Weights of a small transformer language model.
Training: a variant of SOAP for these matrices, 548M tokens, 8365 steps.
Each number is 500 + 50 x the weight over its row's rms, rounded and kept within 0 to 999. Layers, rows and columns count from 0. Numbers have three digits each. The size before them is the row's rms in percent of the matrix's.

# layer 11 attention output (transposed), 256x256, rms 0.2, rows 79-127,206-255, columns 64-127
124:403598478462558425498420488490467435469550534525502607508489592453423496468550392515462580478605564391434428542514522580502493525460569480412481528451563409381478541426503506537565543498477558
111:477521507515498492603519553392440506584527503499494556466453372573525479484472485580488567482598484464506550512465446517480520474534536457514504478559486547419503551519573573484480589382422560
115:510543629453477473453516484464515531544534571445532564466530496561481545527520532452495537561542475408554528446499520572609446485523547444570535566588507471508578546469591433489531464548557533
120:486452500551474461517592556518446574484493401477501440520459527484455445502446420557426486454431522552520497522491483472477503442559494536593497528469456393445511480461511487493440494468589565
120:475491537505511498498463492555490420557498575572538502523469528555519494575467407519468519491452555444414564434549515589368418437491527456485538544509454482471485564384461519524440604495439460
116:585498522405467576498451434549609353502614470513452543505505513532468537515544478411565471504372551563505514494477555356458503577520473441574588378493550466436493419492492478526552496450522512
123:452475530554595380540509529421509459436455486491479472528539398497560539552534496541528511574476551510495534458418497489534486476541530558599495430573455523567582495434398448447468422433438547
118:645423515523469495547443565505505494562469600550541481535521547485587619504464501453484554461557491452465466501548514493488487438551478502550534568413529606575484457543483461400455487452447509
119:562515612479420533527422509540538519550478539401498460495555470507447545509459497428606512492579426576516585554542585477488534459501487486587499574481422457444509401502531609617486676548482433
116:528390467508477502502487484398486532517487479549596559433532463555437513617487530487553495432525464507514445512542581543477492518554514554506506514481545455404530539521396406532523472419510459
117:487487469395504448408428457423477498455499555468455506525544519594548481495512580550493581646471497480494461544490509467438661513503441549468489553485476548497466479496435415478512499496452546
119:500534565497511505507517534563478520515595577550501513555509513427491504468491413569539499444523504499494533541508445460611424521462539481482426524456540402503513481517406561450493479572487344
120:487589520503591518536490496503467464460492423534544435485513524565429529548524509537460512476460433432432503577476554503460536418531550553499493410432464586542579482512482369449464565496571531
115:422476491489465545484490553548599518522488545493500508516502569524549445470441526508439522493511483438585472524528475447450427471490460599521561520478541553546498441450533535406440549524408492
115:428504564594463449541504543528488448414453523561562560480539515470438494473487485434436454460537494548591539421506499478509518566505519482528434456483468503496509554491481470479527496491594350
116:498571491457429540399477479520550540555529544500507526455413516501431508453509526414353512549461474481468590478467544440486508500503406480498522518478485524515498545547459621457465534570554496
118:464526479474497532492434503566371542506466549569411501538495384450521495464495511524583537552505467438483491589478543493574548486568503463545442519534487567516543522475516504542434424498561490
116:522534589549496496468534598512465474433455574583460439474519407508469557528459504437501519456457446384473502526376458420453524567511579483474569574615541479491505439485515484577521482406487609
119:535468491480338525472402467455509440493543468521529523525431426516503537585480495359545489522536388471583445483467515606431479422497450495510512479497541499505470464528486485388498452590451454
121:470583599534448518530505480536486449496543533447523495531577552504508534496546431498558386550492523408450519499489488419444564444411539401491462536367671479505371540468429542472486494425539554
110:450569511504507425456478549524519503490507497518550470480567502450452481504476450447474511507416407376504571480520523521573509497593407517535561547564537441471461463422476563442452538397443389
114:405425619553583544452504516537481491527493523432433488457456480535490530511477529582506558456487534486525537449571501462496440538474482481474587459541427491463487429427462518501462484591501504
115:518484551537515387603511490580462496509487496420472537518489520420469521477585547442528534435458503482576554484526568480483442517477573469582486507507479508425455516511437379524478439593431455
119:556576621439387355553489508547554424522537549554521419593533469481442503552443538481516508491496496556504499418494515451448454435501541391561464471579449524490518504436513562582496409467501552
117:468543510444525533539562535556442603539520451539427539468539547497453509486513499479510526481468420424518531539469429470422520445497525561538470509447519448531563529448495565509490473447455466
111:398526563476523487543489560504576509471479491424414407415429485527484457543421519481508418449502586477568475487502542521477534456566411520555528508483472462546516434548405439494581536567526518
118:501495500445593509493468593445451481477462601499586418501487416531489495459603465508524543461502507558487507437497549515491503497496469482498461503604394461496531428464520471519469526519509684
117:473471422524538504498464407537527483433587442474467464441504604472368493443499456453516501455504435436569573578547637535499478579483479493544439507583560408450532529552554387460517502582478552
116:389458536522494508504528545436468516466502529437513514564466479577447409523533549530488562502506394474516504506557518486348568390493483561542351446473590395481492490518490552532574577504520411
116:448533481398503464526451480556539541508540506528394561484463466457556519554507413498507517541461507479548480477447505554429463531518593513473463530508609412510663557546497406487633465527486481
115:506451490528475449412454489469459495536519450452499487513553509551475506461530454392406444517534551554513382527567485540527501481431482518466534489513485558517544509513481441555493570475517474
114:519496434521448563463516511495531527504513541544570454570503501483461564448542485506540474464471554470477516528498530549522491481479571570417525562465468460434530530446527417484556489457476578
117:497534437491456515635520503512455525564529485454485523487494472577490416470507487516496473536428460481494489480433553449503430564453389589652510479497524511542541455417447469448528542532427504
117:585524507468435434391593491422560562447482529472568507528433433519601512539545481429410493474436565452471474612598514479427517472441455538450522480534394487605547461475495513568517481541618498
115:400559394536528540501473504592465404487457462534505462561537453474462474629507530541514492505485549525507483523464463462456539520459491450499444505500477487472426518498480490504583527528535614
119:482436426377389470497517487500445445555540489597454480483460583547477478471499332505489516434546425461495544431519469434476505421521513467526496490675539553547366489462482523495486422486494411
116:486441579475474584440452478526471582525505548507508526488529473468549525520480564517474458480501445485533514418590434528538478456566583541485524466534479436403436560557540496513539426452545417
123:479451547518424516539442367466475537452476588482605520544598500510538599470549503596500462538509504538508573528513496630471433503518441517440579511468519446462577443523497516499428433572461435
118:561486499398452461479423454549521525552448420492444473422431480472540516553473488505507441547631405512545530413527551592465513513442618507460494503495477561512501538410537461490465393442518497
116:543497579337503524431429500451432500455472444492488499491486505515442596553487482523517479432565528625481492541605486470507559437531458454543516519507473491594480539619446516426559464483449472
113:514529553481500464454530541429520458470502537552429459540557600552553432520609559534466528484476431521478484599521536527498397522443438375562535438523506431455448517521477557510530523405470523
116:494566498522464513486535488540530447501605451519571452528516515519455482427458505472523495470446518507451513503534432516529574424492529697484557463471496539491542470622477570528549457494512544
119:427541510559552538536494464446552439494479466455562450492458507534435550458504580528466458519514391563407438562521444524439463519448548426572505556599476500448519513499471479492495543547449488
117:495463611441540489475482478477498454397416498501512502575406522478448466570563455516524482510596546428561491521545435446468467436516533531557472522434484509591471474512575609591468525529536552
117:490504578488453465501503509482592478520398432484501631428497558468515476473467491438564533521492460454489478450482555465519429546548574598409450503513416488485452417498512533508542502492522391
115:575490514466507429470395469508508526520430485598474479581496527507558527583494423569512509466516449456471422644460544483512505474472564532507487488529424478457486534517487514440449489403536457
119:408495451513437509420540492482451577444547547481454473475520568487371557505549535566477459497507540602516550532447544451479537498550379497481427552556459489529486562430510580531523518414423519
117:525448495546402507565437487479454513501517531477445469515515497469504496465509520514505461484485580544548489541475418586455615414473580472482413420568468518441502509450562585465470524476496464
106:493423463533549531580431532501504576452501483430580509493414534405542498489521445488539497507491452466445491526406540532465452537553412412466460553470463463466441496451527461526569500512490444
091:550556543500499510497441492552509468600502447491443528551496500439463525510574549517512393473427490537479486512528466483498511463467506529510507525452478561543525476452424601561480419513406533
078:516444569534420412442523562522578463551535489565543368487520493523552430496528568455529502478416581598453546513525507328443580504519494573561518567469481533555586518606462474493472466502546582
088:526470517542546547517593514638441489446526535474446470510541537525531474543513450499514453536431545571542455532564491493576455506476444451526474523480492448506579481510537471470479517568591508
083:450556439489455492543512536544495504403469533530540415441489483533528480450546502463560565493486468528463443546473553426418522489551501538409497523466564505507376541431381497529562429530418481
083:507527489390556465541480504536493490583423512498591458490477504523607576570480562517471508545559476475501526496575493503498575532384484527475514508529434575495484564639466470563511530457493459
078:542461407522452509640565421591496537423491519498469590516403543514471585494591511458570484451541472546480424478492472523557533598503509487608439438445558499572510502485530585506579497524533510
077:405532466547533494568519528481479530549513492551442471512479506495486488423429456520490513532399507472457490574482472558599515449473470394464458500477511541572548608518551565526497509569485620
076:552500467560498513493490504525482513452492536538640396587500513504434576521532495419495483452464476423507446501428578432507590489432470515419577518617545526485526489427485528535533507545497415
078:448480474428533616418548415415541374497459526455482561537479511568531551547552454496539535466436489488549538518476399575441625577458464544569509469577456536408433472542529537570436574463493517
081:467484564496518448465485466482532496544407547559587563461566480423559495510609547564397500501455470399486412396498484490501502465503507564459479506515542471499508544514469425420508420539452477
087:560529548443472479486477487565503522522582425551547497506454443531456480476509549418452480543465539553442558475444461456464562427504562428508449609489537512465378564540384546481425518534490466
078:388421497499534508605535575561493545571612416484536479503454411439507522552487500464577528471511435501517487516482454569513543492488513526458603393549544528420403537508508559482453550475463490
079:397478452525540478462419535540474518528506467446507426483436438436479437446381497449503427557470500570412561440494525469434528497518461446434474484471474530471422519507555437465543602439503499
077:598457413540491527479471621598492533461446577432519465509474426467484492538533609511597628609432493469581456483511559577547538499589531434508568543453547456429382533518491483492517503482388499
080:500503438566465509587472536480437571575541481591457533445569512450411546511559577459461582446526470507447533435540567448489625523515511453454531486461554579485518575477511415555531377511485511
082:559427436503613534500556530548466522525488550435404540510538498466538434534518564490569463514427559470458500504475449491518459455496504563444518557548513500548535517631453461545514478483511571
078:554413555513520501467481526589486408522477593543422524488588495468477465541416534590567544485578576457436477389432568494543508584448506602517510539476512519489511499495477465537487400494399585
072:586514601529557486478548607544479545367527497510497540508508486507551510560487434502489475463451528550428440464508426496467503529409540569497571512443559508412500465417536468470456525535468498
087:471513451504526523500491425466486547450606537531583555546588502550476516515568414444477501541503499520573446434590485442466597452510418515469489438541465594507499471471530445453514583582493531
082:427506548496552474521453508506646558376556431476547543583530525545494481437530564609527467512415564496498528468581511489450538506552566508423514534483571440551461490457489494543551478466554582
079:490512488385513482546462598515512477524512443541458506526445446531479478466503526485512601323490511528569520443577548491574430434579445506446495426520485528448498505492464496501477466527456534
082:449464464464428481430566417472573523437507518486473510420516525562518575439508560553414508440488490488541416506512514417450455615534503488542485456493377484535439484532546479516514505603498550
080:438475455482439492575534480574550594482525493439395486439620392512453564553483443445451523513493523563488388499435454555524433520527410574512532464469511481536428469448487510556505512473497551
080:504434607531483487531472552541551532414547441474565432464551438520551519485465562593489474414492581515431397465568550531512548469501524487434506450558555498565441458595528466494506477440535518
088:471413525471573588430451436423524477534538445437443509439418442554561580530484506487505573551466575486533500486464530436480568557465509468500531568477522478423438483537492457492317583563499487
079:523452441657430429416582496453525442480461496410502560502472505472521535501465549539549516507479545485491516484566464522426410581545501480514516517588471476425477411441529468506528488499490455
078:547494466502405556398529503455511524490491459434551449524526499436482478507548496440503559445543472516510618529466507461572452467448603543460527532540546585471512587448549569435514419397552472
078:401560480512466511457459509457506495480553458559434573408469487455486510385453460473550493486463486486493560628477450550430514422565506495610465583442446497486450514530504399429564494462542439
072:455544511440498529474540646467439384528501495481466626490491523502522505439446506452405593563562523445540440431465592522517464389520518511438507470556425540481530483457444526551490572419433445
080:523488564480506482471493470517540421472590456543537508475555459511532516559483505527514394574519526559519460527477472647578614542449477486560535599583368506507545482484545514516442503548470523
085:457420501454516504538444418493489521472470524501578500494497447545459513432539535502521485497475545477440444370448529449534529485472445473525548453425495545498446469434522543451507504539473609
079:449527461497469597483473461489508463510480423558579514472512443632566468499496547516555474513456493498476472571452486581485488416573424547495407557464479499521475519569503479535535481504454537
087:497449513550519588528566603513539548406531464455489457468484512518626490482460493517447526588461498402572502486515448506576401484572518527569495351596583531465497548523572564434436570550418577
075:533471515432463494428493467443457432471460479476524474575521504546479469518536452539434635489524546540472492456576527542502552595484590420468479483487561479398457483511525517588469523455517601
078:436445548542516489584489535648482518420572435586553533541561476400559526543490582547479496518500562476580495385450440478437514513478585398453476436545569507565462569528540542535549450411471486
080:488381518518584530540537401494640537501497520404497551538515507448580546527531439584482534539417536415505479498555512484449551553513549515434525488549529483545477506414463514579407502477523445
080:499522476508542426545471517534413539489409500516463494537574501478483429497463545410506517519488481445539441530485518556493423423511544527539492501483424495524568479600495496451426431504464575
080:567467438581457479518510541519457470638522456511462513499401557538473550518551412523530493520546484456511425411408568453503493470458535470469504485512556517442407406451461508439494555477434463
070:500504518491563484550530442480482494510561564495361555508411536443491425458425413395448493526518461512486440507395464463499492542496560416554457426476496562512461473398453455478435604567502590
084:563448435491425488567501532511469518547535441512445566428575548496367519394559555542473482454457482490461502546496466504562426530530431517508515520447510531458441479516523524534494557468615522
076:496520510483485476550549571492482495408461615535562588534561459491494385474453500552476507504479400474575501423481456536484461430517443411455492404497535419491576434499589477588562544509580588
079:522511486513537546489478547525499613571427572444619453540510443413508493529465537406483403468409484508481588502477404391433566407518477508479501536392541454529465482507490439534486472479569475
084:552536527498510541450526532411564439513527549482459380433544536468586506552536520548453489568551485511575438434417446513518449489530458479454474529493513577584442506438486535484384526569489459
075:464536465493512485414491526603563478488508516488423510487483465561535466477461435371525465529473576471565592539450435488540514500571509583420503477413488474553467542538494562549482392474520544
075:465557483553554464595578469424532442457548542426522397511574508530549586494411543526507494504468464589418429562445501542534499486552520522374469476514459539405589540480459444400473597560467484
082:557530467471532535523508535555487424626548537471535477467519395506500497564618571503449491489577495598462550553490503519519498509500453414549497471317527477546476497455394469537528419487462533
080:451484493602535486532483477512578494554601478401465530474565499548484510465507547498536515556550615486451533477508439541563492590450600517570508453451458478598488480489510587589516546573524523
075:565519548518560535607427433568574420456469423491505451470506383481577539456508563595519566423466561602509463517560478513488519571491541459454489574404495571456413480556480548504437505467559435
084:478484447525497547477532519503513506488493476550623638468523467443507532479490616466489581461495479444481595511615567526519600507445436584499559475515546493543521492552414402585580446434457532
080:502535415475511496441528534385477459419435487472547492458545574554470509434539527485562455528480425433550479448505460526506543409524559547536456464515543489486597457598473602567448475431494497
# layer 11 attention value, 128x256, rms 0.133, rows 79-127, columns 64-127
106:548506559422488408459482505520540397585478626515489457458576491500487455430455481497499486490540504479466489499510396584527445492414538496447469488493563526489489550457636473430499450496481487
100:564598460459458475558571461489470561446631534535401526555449450489476515488508511462512441543527529480515506470587503438521530559474452577529494430522526427440533478453548533501407515410499560
099:501593533570538478499347568461484500526492443452517398430522476462521485453528569456407391515512499465462526427600578448571454503433553450571423583509459437515473474514511468581533491555581529
103:470530574444456439459523467548479543493506561454536476555558500468505486499443496455536547535519523538513474518497572494425524468485521535435509498509480409520525452583388506560447526471571487
101:505480649481560483465453520509522494489577494537472451440532474484387437583506460477619443537522559491590498464507573482559432571539501569423510528506516480544503516455523502546512440579455491
098:500470513509456436482516510556479445559522512512439460537500488489472426556539436495483487468429564500401450600542463412525558401440560482520486459480458553549527521607494509475526544433484478
107:442547481484570504464420473416478493436481557489446473489503378552499533581441541536475454482471477454487543455575517473473577464493531486500459412554544503492536505529450486456499504449434449
101:510459442591434476558536428447589515499500448415525524541442520558426475524528448560471464484504461478491517526463502485526532451486531534627564593433449465459459472541455444520421485505479526
101:468521522458463456578552502521485486422486540492589536538469507419502524503522468464412508438433426532442481540425518449407490552480585504518475605581504473492499518540520464489536543411496470
104:508534492469488509564482532511505526478477490495598519460546431532493520472480589527619468441572487544389530622546414465518477463476452520529475521466625504452477502545431481516569569564424455
100:453452524461550420515495582448435581520495416473479511434469459433469555529492400447558472478469554585459440579536636522614487604553529492472456461495508532517523604481420491472486597422427513
102:481515467463504456503546562487484478590525553512445493511478489509383512463337465486496536569461568549469392540420561522514499517498510480531530487544524531528443491583498546446541523568512567
101:436456540491453534531440642553589485455466446412477505602477467490437409456612614574521431521567533545550552443567535499550456473519517512415530533497520561580520473565490488543415607537479474
101:504480498608494625580535551474522544482456518547536507441553528454537531502497546465515555475454440516423450422476499401408541535496460491552547421458595517650354581573561491487518477572443524
099:446569485549526516535458543484481500535504544503520530524528543520534498390550523530528444393532449501449503498606498494438477434443538496509403446502561545547461520468435582532522520537498441
099:363495484545409426509550380548498454481459511482425513547511543476581473459454536535491494501540518544490522535538527537394508536465578479488394520508517541529520574421459538492432532483470535
098:512471407476419452462424448511477482520539529554526525565539558462543493488544505459452506626599546601492520494481550472653455526546373436550438511526618520484550510483506544567476474510474429
107:509509557405508478492410551445511620495543479516496514587498548540529540517596541521459406430443518504459561414477528451523495510513467487468530532480524562466471427426515498567594528439475504
104:491491519474575562529427539507501454497475536517523472452472500418484459578585521586497458570434512451542459486552448396381483485502490497418541421495523626515515469460467516570558576616419438
104:464481582567464474447451478489513463546455476472463454540535511605467552452575545549599538513491446490517421446565522339551458475543453485456509485395502502569509488477533446459552560474529545
094:554516551522456462480552523561522495508474526508534474495548482534480592582545451547443499387523456515544633566553530491523394559472558536482467424402424547532490485548500508506469550477450494
099:535462452464550563477491518476474613463497511503509575450475439444477449468435521484348452500532431472455441409417570459468491629526385537550471427526513523429538487442547528416562509557533524
098:517554544585514509594514485493461456544457479431463509407437512429655461457514602472469528429529586560569590439517545398541501537446506584528400432467483420477488521547462437507544413527495495
107:562420540496578490532528490496531545557467442569524450541537434585625554489389548468552503477511445495527494465443538527404595599425467386478470505554485440546508596607486504495434550502545508
099:387544541414427448562487532443471473559500532465595561470552572458526532620543485460527523542474478447636506427475515571555478482506481483561476491546486566470472526528441411525494443480549493
093:527466610469415606509543562561551512465534560497347505470500484508413447539499572497462557518460534415522461430476493482461507380498407491525456474464468480490466474404394524469558460418470474
100:505564455485448547460450528498399534522520514496630498516489577477442488495534484527555509553452507516478539619503543466504527510498458514511562461540399492500467514497441496444476540593512454
096:427537440525520518560490583571552424516453472483517585557579573543540558505524477561483515545539538479550486437491585554417541513499486541488474441551484435502516459486493538490494535533428479
103:484477506466458463523584413458446497435549506482469543489480541567425500469506564530432548517560445458475560490495559640574467533687528506579512474514386441502439520451504514612504507644540503
102:460642481497515495560388439527554591466413507488472464493548521458536607454550479502529523515450475596562568461500489481538565580526457566493637477490510494521479421469478500517542362502525483
098:553552532548496475500513554404527515494509479455533402385397571493522489492482473529576391584504537516390451529430550542412461517516525609525440560524501487545480489503551604584545501554441525
101:452603491551446595446494475469532470552537499498509513443545543423576462493555416577569476421517456498543491495506481531489523552541556586513560406567488443396460530493512493488546528575510544
102:477514571491472408559577489543572518436469435508521479484499482516466528481492441556525601419429553563572504420425466454456371538470491562512437490518616451579436577486459461594452572550501454
100:475471544500488508417486509582588465483397540420484524509519426431462600533471578630511418568413556474517491597511521459491510433467474458458423461423498493494452533529432476565463527540426428
099:467452554526482461482513421483510330409400446512522529573467557492503558468492405466482517467466525545552499500474493452494487542489462563453556557595498480607649446535528493501468549562539479
102:512441432405528561499534504453486430470499543491448516534489503540560501515506558458438539529424482472504521579473464576474480528501497551591491483559538578532567593541451534442372548399471443
099:530448416499585504480475556445490510521428502507453541504579497434538424532405554521526534397533461442549399467421470498566464409473538488511462437527480503472455484490505480576571515477477469
097:521549501512572582505455461608615550470492480493570540515437415453464464558428472496607445437488515434503509374552490454597451561509468412549457546541462450446589531458602545518488525580513514
101:534437565505582503574480527541409531576433397422417548524533534483481446494480629399491385583550400523526458467451480463422504540540526487442600473526476550566511488500503509546467534453497487
095:493511524572467525501507485589454487503393487463492589505456534570520450539448490350507464474520551519475452514554469437491446476483466564565509491543465539495557452505541574455510510531485583
097:529527544507513507445483475455495486416583553492557554541454491552586501467495521438420444442635476467529473459422556359486508490451396567418539536444565472542440548562424505550508393517537509
100:576552521481492500450547445513435458459477383425543506419560507490499436465539514497456465568552482540466511427441542548437550497493564498559490465514535532499501529514522471434526584525362435
099:455523473551572527446526475570547483498438568461458554465585486574491533519639541540512454458464479442495541492475614464512497501553516593508384528477463453505519493633512530478503402483556483
097:475534601555517483483436523458476500495369412452476455582447486536431431513430567475530483508446490503446571607458509453527572485568421443546512527472438476438608509440635446485521497447500507
099:389531521496392561541522580425547525433531437522449503469483501470491449542427554518511448550519414486480477570576512421489443451490523461513509451466541509566409474523433502456582495449519511
098:422466507571519548536460468535502541546622522532485543538471530495577494495508462470465466523516511384510580518443544447525485530417515540517482509531522571487533513440526514550499544477548498
101:442438464479422451467457516455460388539520502470468475508452529540583359535495530446449518551361468579558535432473542506571468490460385500533467520539474581419499482487458491417438539400495501
103:492496540587560417480376476505489481518584558586538557445544470458488634516437617553420555434485564519429584491432439552548533469541499523516437615533510504576492432428509520461395392487456510
091:443455420435517482375367451467528565571504470413515468499526552442482497546495516473449476502457456471536451467448463535431364481413522551483465472495517389455584471458576538493451473566447578
# layer 11 MLP up, 1024x256, rms 0.173, rows 0-32, columns 64-127
097:498438484566452555466547453483496514491529491458497518491618584392498439575483544489526489466459508649453505507514509473461579513344532520418601456483561567493551555458507481563440447507499559
099:594522571507496477467490443544526514455474490484547533445553533534538466568413527496481520516530469484501521576468497489456419455528529521434500455544455567516510507572513446469506541495506610
096:474577499473549442447540418524526522505584585506503599583632494539547537449498410483481537534529457508514448574514426513481470589530513488428509553587512439538376483420484549432462441490485555
095:547501570448476633439554548581461551437472515535521541382503464469587498570605571537501492444513574509514444464461570455624581479515452414522484532538488499447506530474509483389437462525517522
101:519504491485447471555500510483601509408548483500511578521459518398543501512511449535556492512559504552537425444514573522482572570447510425519498460540528564561455588506407477475491481494516508
098:532481420464609493529500461463513551499450518416482563560449505523545453507458476605491526427534464527574465534408507494460508378535446514465505441472522515530529566482475332523525489446558524
097:502455486479532459490593532415518549410551480477485432501467443541570557554481557565593472451518427522599415486515497485475574406534570475530469497543514421504536517462464446481574540484551512
098:550442566534552579523480519537542385536467446555431532403514485489472498450536544513499466595511522475508489556492496608427511496456550491515476527494456415498537453571475474432563522501408515
098:533521497461525481547513541547491507412462463480500539462521528528547444453442480514536514532478526585479514504511433470540467545376493519530598425506498506478549507494464520476513451528465465
108:508556496542558527534454550605434490526511546475455511535441509547579503564487495570531435472479431563484532409474560519568411601463515490537415458512500543490539490471433381520508493546438474
097:442454483462490475461474476489551467533462505524443494449469509402539480584550507421522525613450546514546512458383532574382396489453501435504547550558541529456525490483454480538524495497534452
106:498490523454510485547454614493516526494520552544473482528483489508418546565540508537576560442376518513412505553481480525396512455518473532564485486490541467522495452540428414416569470418459456
101:492488534452532538504465589479490519447444403429549482552518465456529541535483474647492579508509540560545511460618568499468491494519533441505573486497536467604526426534584484482464381584459493
096:606450481583493557491585467574493501425590469391553568491461532480609579343511525477525516494499483504511539519524563475448455519537538338554513520607489629544490510474573455503565436471444515
094:508428488476548489508527525494475511452591466460472410470458483531545454434392551495533556539534567534482537487536482470437524422471508540492524426469516412465461484511465507510443486538570400
094:552522468490434487514414555490506500501491495581521549565418454514469513584548516459557521588470397501591514431577597401501580463454515597524385491492490507534494484483458506340608454442453522
096:450612462463452530468496524514554478439538470519521512439496466472528436441496550422508495514416583508360519523485469385541500578492418553487532510537554602538492481491487509514515548350472565
101:481455443467541489523511471457435529521457505466547532529527513442603565517495474497438564496527479536515499553545477590421516564492532484481535521457511484594455401575450555529471468519421518
103:419523535543551455478436480509528487467519457466549424485538516554560468492495544497492422443543507417506535472543502516481558523463584447507459508449537584512484539465400592453550548481414513
114:507503435525658570468549514534492528483541508529444496583396524467524574635525445507496430565487441483445486438516445469476427531598546570581549494537599439474451430433504507525514487453421392
099:526542403414530423508612492503610449483556465533426564443520504422513583551539534473517550544532533496539436537542555527563556503492572497509490558526488435487582545578531474560550479507458521
103:584458445651548564500559449432457526445481466528498516534544519520542493482467583553579521430506510467486565566478507523503514615471415547540511476515346413503509535474489433382445489500632538
099:548501569538566498520452526468444543527505484341573606436449495440505537476445418459527538454470507513541476430432408479505540479496510603445561516454575522532547571522497444466467537486571440
096:512483472479562517418525572630441456477527469383540586530490402407573487396459474494525490494497479412575396552483593504458534564530525496513516544489534384579535510462416474434467522515515455
095:433522531478513597456519506533464402513452486457562477416484488475474521527503493444506456511414459422556457473446432424527375531536539492400560555512536455484460524532460493471444498471538550
102:565467526505458469508488495487505489483495542414492550404475595517447430439531459490526525541536413471408483470564572525567466456508517525566492409454545561401493561565421492508495507532455617
105:584463489516520543435490483533510563513460526625374444514543531520524505504526426477502640503436497454527483542535521507532554522500485437409470403485482465423515454481523505499460555415519499
095:611519425462496534526453448576521555455570501598452530475461538559526553535424475556522572539516427525480455458504521477458501480513516496537541528472486409471468400496548524528443510456453568
097:523559534505556560642519502555456556431452505486492510474467542506541437414504516544489538596561525456481629439494512568593460477479583584516574407502536537559574539479464463566513546468412560
100:564502476529555578496492586498541444592455575555408522472526500408450542514464508523458527471496587582463486541527570519479469480510450501596473535459519488535481559411541450563459444450488508
103:574535504603424517510508504526543538552467487489525521478484588468456542491524572441438451484495457454544456433567413490551520493475503535501564527488547501515578469384529490431512565458515522
094:418541499554494524455521402494508488459538498610546536593492475559490461508486443545451525554411477560510495502469550564485433532573525559489534486443502557517525517501503528427473469485441485
104:545488511516542495385392538527562514600517430394528487458556495474520481445493468470474481464503521529537518438488435496547535540488496487566558532415490528526541469461427464430473528454534510
# layer 11 MLP down (transposed), 1024x256, rms 0.181, rows 0-32, columns 64-127
098:479527557477489470489534524484506508509498512423452529469493463532580564534505545511499484585552509418524532522581482510542435456529448393524436406548595461531519522439457560463507562494534480
090:511506574419521539539539496454467495464464458541499482442490554533501422507426508455480460481503538506454517463445517563494375545486521564522382449590478462544513491513464533560573617477505526
102:585482501568500543482407581520509481417423457647472506526508478488511594431532556497518481580580545447496460502451526449506539538398507505529489533439500598478464540471489540530468493445554469
091:432470486528447429524410530582492430454538465493620492516464539521543560547535601479526510440576448503545544547491452558519493550479458550499498486502483471573490544483468545460521513499513464
112:437572592539421468532504479485486539515419493532468519422474540451525538527528492560530412440480493505384487493499505516487465464583538508519484508559467569466425532439518506595496537441601521
096:447536546549531564485557547580528448478550484574561584561469519535520614455445488528467421561505425456469482531416523517479523432544507457533436507451524511529508518566450475428517527507468479
091:611448449515415431464524520558559496448549560456536510483555535438475506451541550499491469573567574479486650458467515521517510507576455496492517511459409532525455469535454517508505491447548467
102:505567501567485510547533482500506554518513434370459495430501448547429516512533517522510546459534399498501566500474551514485487619466530468468536486536504511533443462537513470498503577513514569
101:529555550503549476399566410493483558564476564471532493483505445534504484560512498550559528579520522505469613482491535462524457490451447505514549506537408418515482488499479572363513484508610507
106:502540431523555561503538412526554448536516499574514542478469545460512433437506417513578520484511464411541531560476460459531453418507533525535550524555503473449522478504415545498517558499426559
090:510536522508501504452523496477448496391533538471538539515467503497490540531329570453454512455555474527453516503501474521515522456550484582458516413498449511465555484539491513408427480490425568
102:507537382477488615509495437531540548543533488486525472519496499457500436396527469483477457539457486570479511462439461448542466441609480451494509487549502519461498430528530467452467459506448535
093:532495572580556575523567431483566483430555561542465489450442569495503493556555464518552549501594362363566504526504494455512518571460398508469527491450487421513557491547561470599395494474530516
098:478468519539513578438527464486490628559438433469464565515610440531469477551574535519503421483512399491569446470467490488556554522474557520507468491544464536543533481495501462545583527582435601
092:542525495428516478508451501480495468529427440478491514512562505540567479594446366508395489488514449402486437432511399551599561548574467612552381466466508438512486459494512566513539445487536541
097:393529460480467517490431506468519538582421497560450580642590523407420432400516535583350472535523558486463493515457566518470498434598544455434486441509504572452494544488466503546527530476500414
093:586483471549556476527589323526534509487520473513495474536460512471453503542515433525529460391497521395555472467565520500430488402477484400573489507482517505472458504527451439466570477501495503
096:505431531507494486574530468484426442433423456463490463433539490500414483506480453504660512553507375525533481485520528445437539527477440454515464573504483559463467435605517541486466491516549425
101:499530477494561502599473530461473442515604530487493405497444577562497534438537450451585461532463460461537427429498437476470481470568477451473499542556547498522469463526509505489489480568498451
113:480508601550495482496503504530564510456509400507485492505441495603459520494482406501558488528498422418540476582504394471543556513489481505468393487500482497470480505524538542481553554519476464
107:537466527542460507510572500505521535528509493438508533570576522566430457478435506473480526529616514481468478493469483543469533506500509521445490526508575512517542540568471489635626451467513459
105:548532466562544526518508484566497465524471532551455480500525524491428445509464500507482459538485498528418530505553474635489510521614524457520445486574577429419517562519434542530577414424563509
099:559579532483541484549522502469357540547519494472357393509500508439502432492462422434552550533474419590482512411474489480503449501469513478566458501529500531468423489529405513510558422495492517
083:450500449520552483563502476429455526467521475523556491469616623550349518507621479542497482508562518592470468502534479505521427401513480493439547453509532528518529477427499545495562477486550462
096:472443517500588422468559564555514564517483473480541536505481486482524351553548560595523543529530469489481572533375525443484501561490424517518473494401531490500456470527386478539544647526469550
105:555413529517425467493523521483486591508533492479535584534454520514499410444550431484569485524493491513515485563552535393525484485549469554479490424437451485508523474454562509506528565533504506
105:582392477542414579466545476461517515554461488514506511545559454459652472534543492541481548529441465378490464553474449524456533527449475561506479519437469501552493586440464469447473443447485393
104:560545516485420499515430394529406491519488530486444416410536498392458497542511536500545487517503508411532528543464535469530454510490410518468438577510547452475420523532406483449526428409580456
095:464478500457541472469498490599538455422550576544553555489500526496586406486588524537524527402461533473460444502441504520443588477513465411454520574480553513371423479442630461619502449528558488
092:468531557546633382484484476498489605558554403471486470545528552534501467466499528511544426508493516515506518516466445538448518516480534546418463464392500510513533461440455535515500517490473479
103:495535505502452495450435516493510482643419512521447530452516423451563469583482503497457467445609488546625491515453486442612498411501572467421472508440558540478517598455492453533549531504535459
096:444437541481524438537522583442473482544476443440483534480407512507542488469397447560466427521539460431458438454523579463579498495477521485469521495491529514579617383491449545525472478474549544
102:417491505470547448599542537467439403519599438487538533495416512476534485621503590466548509515482489526529551511440439534539471450578429468515500532636495358435449569469427378544437395509555397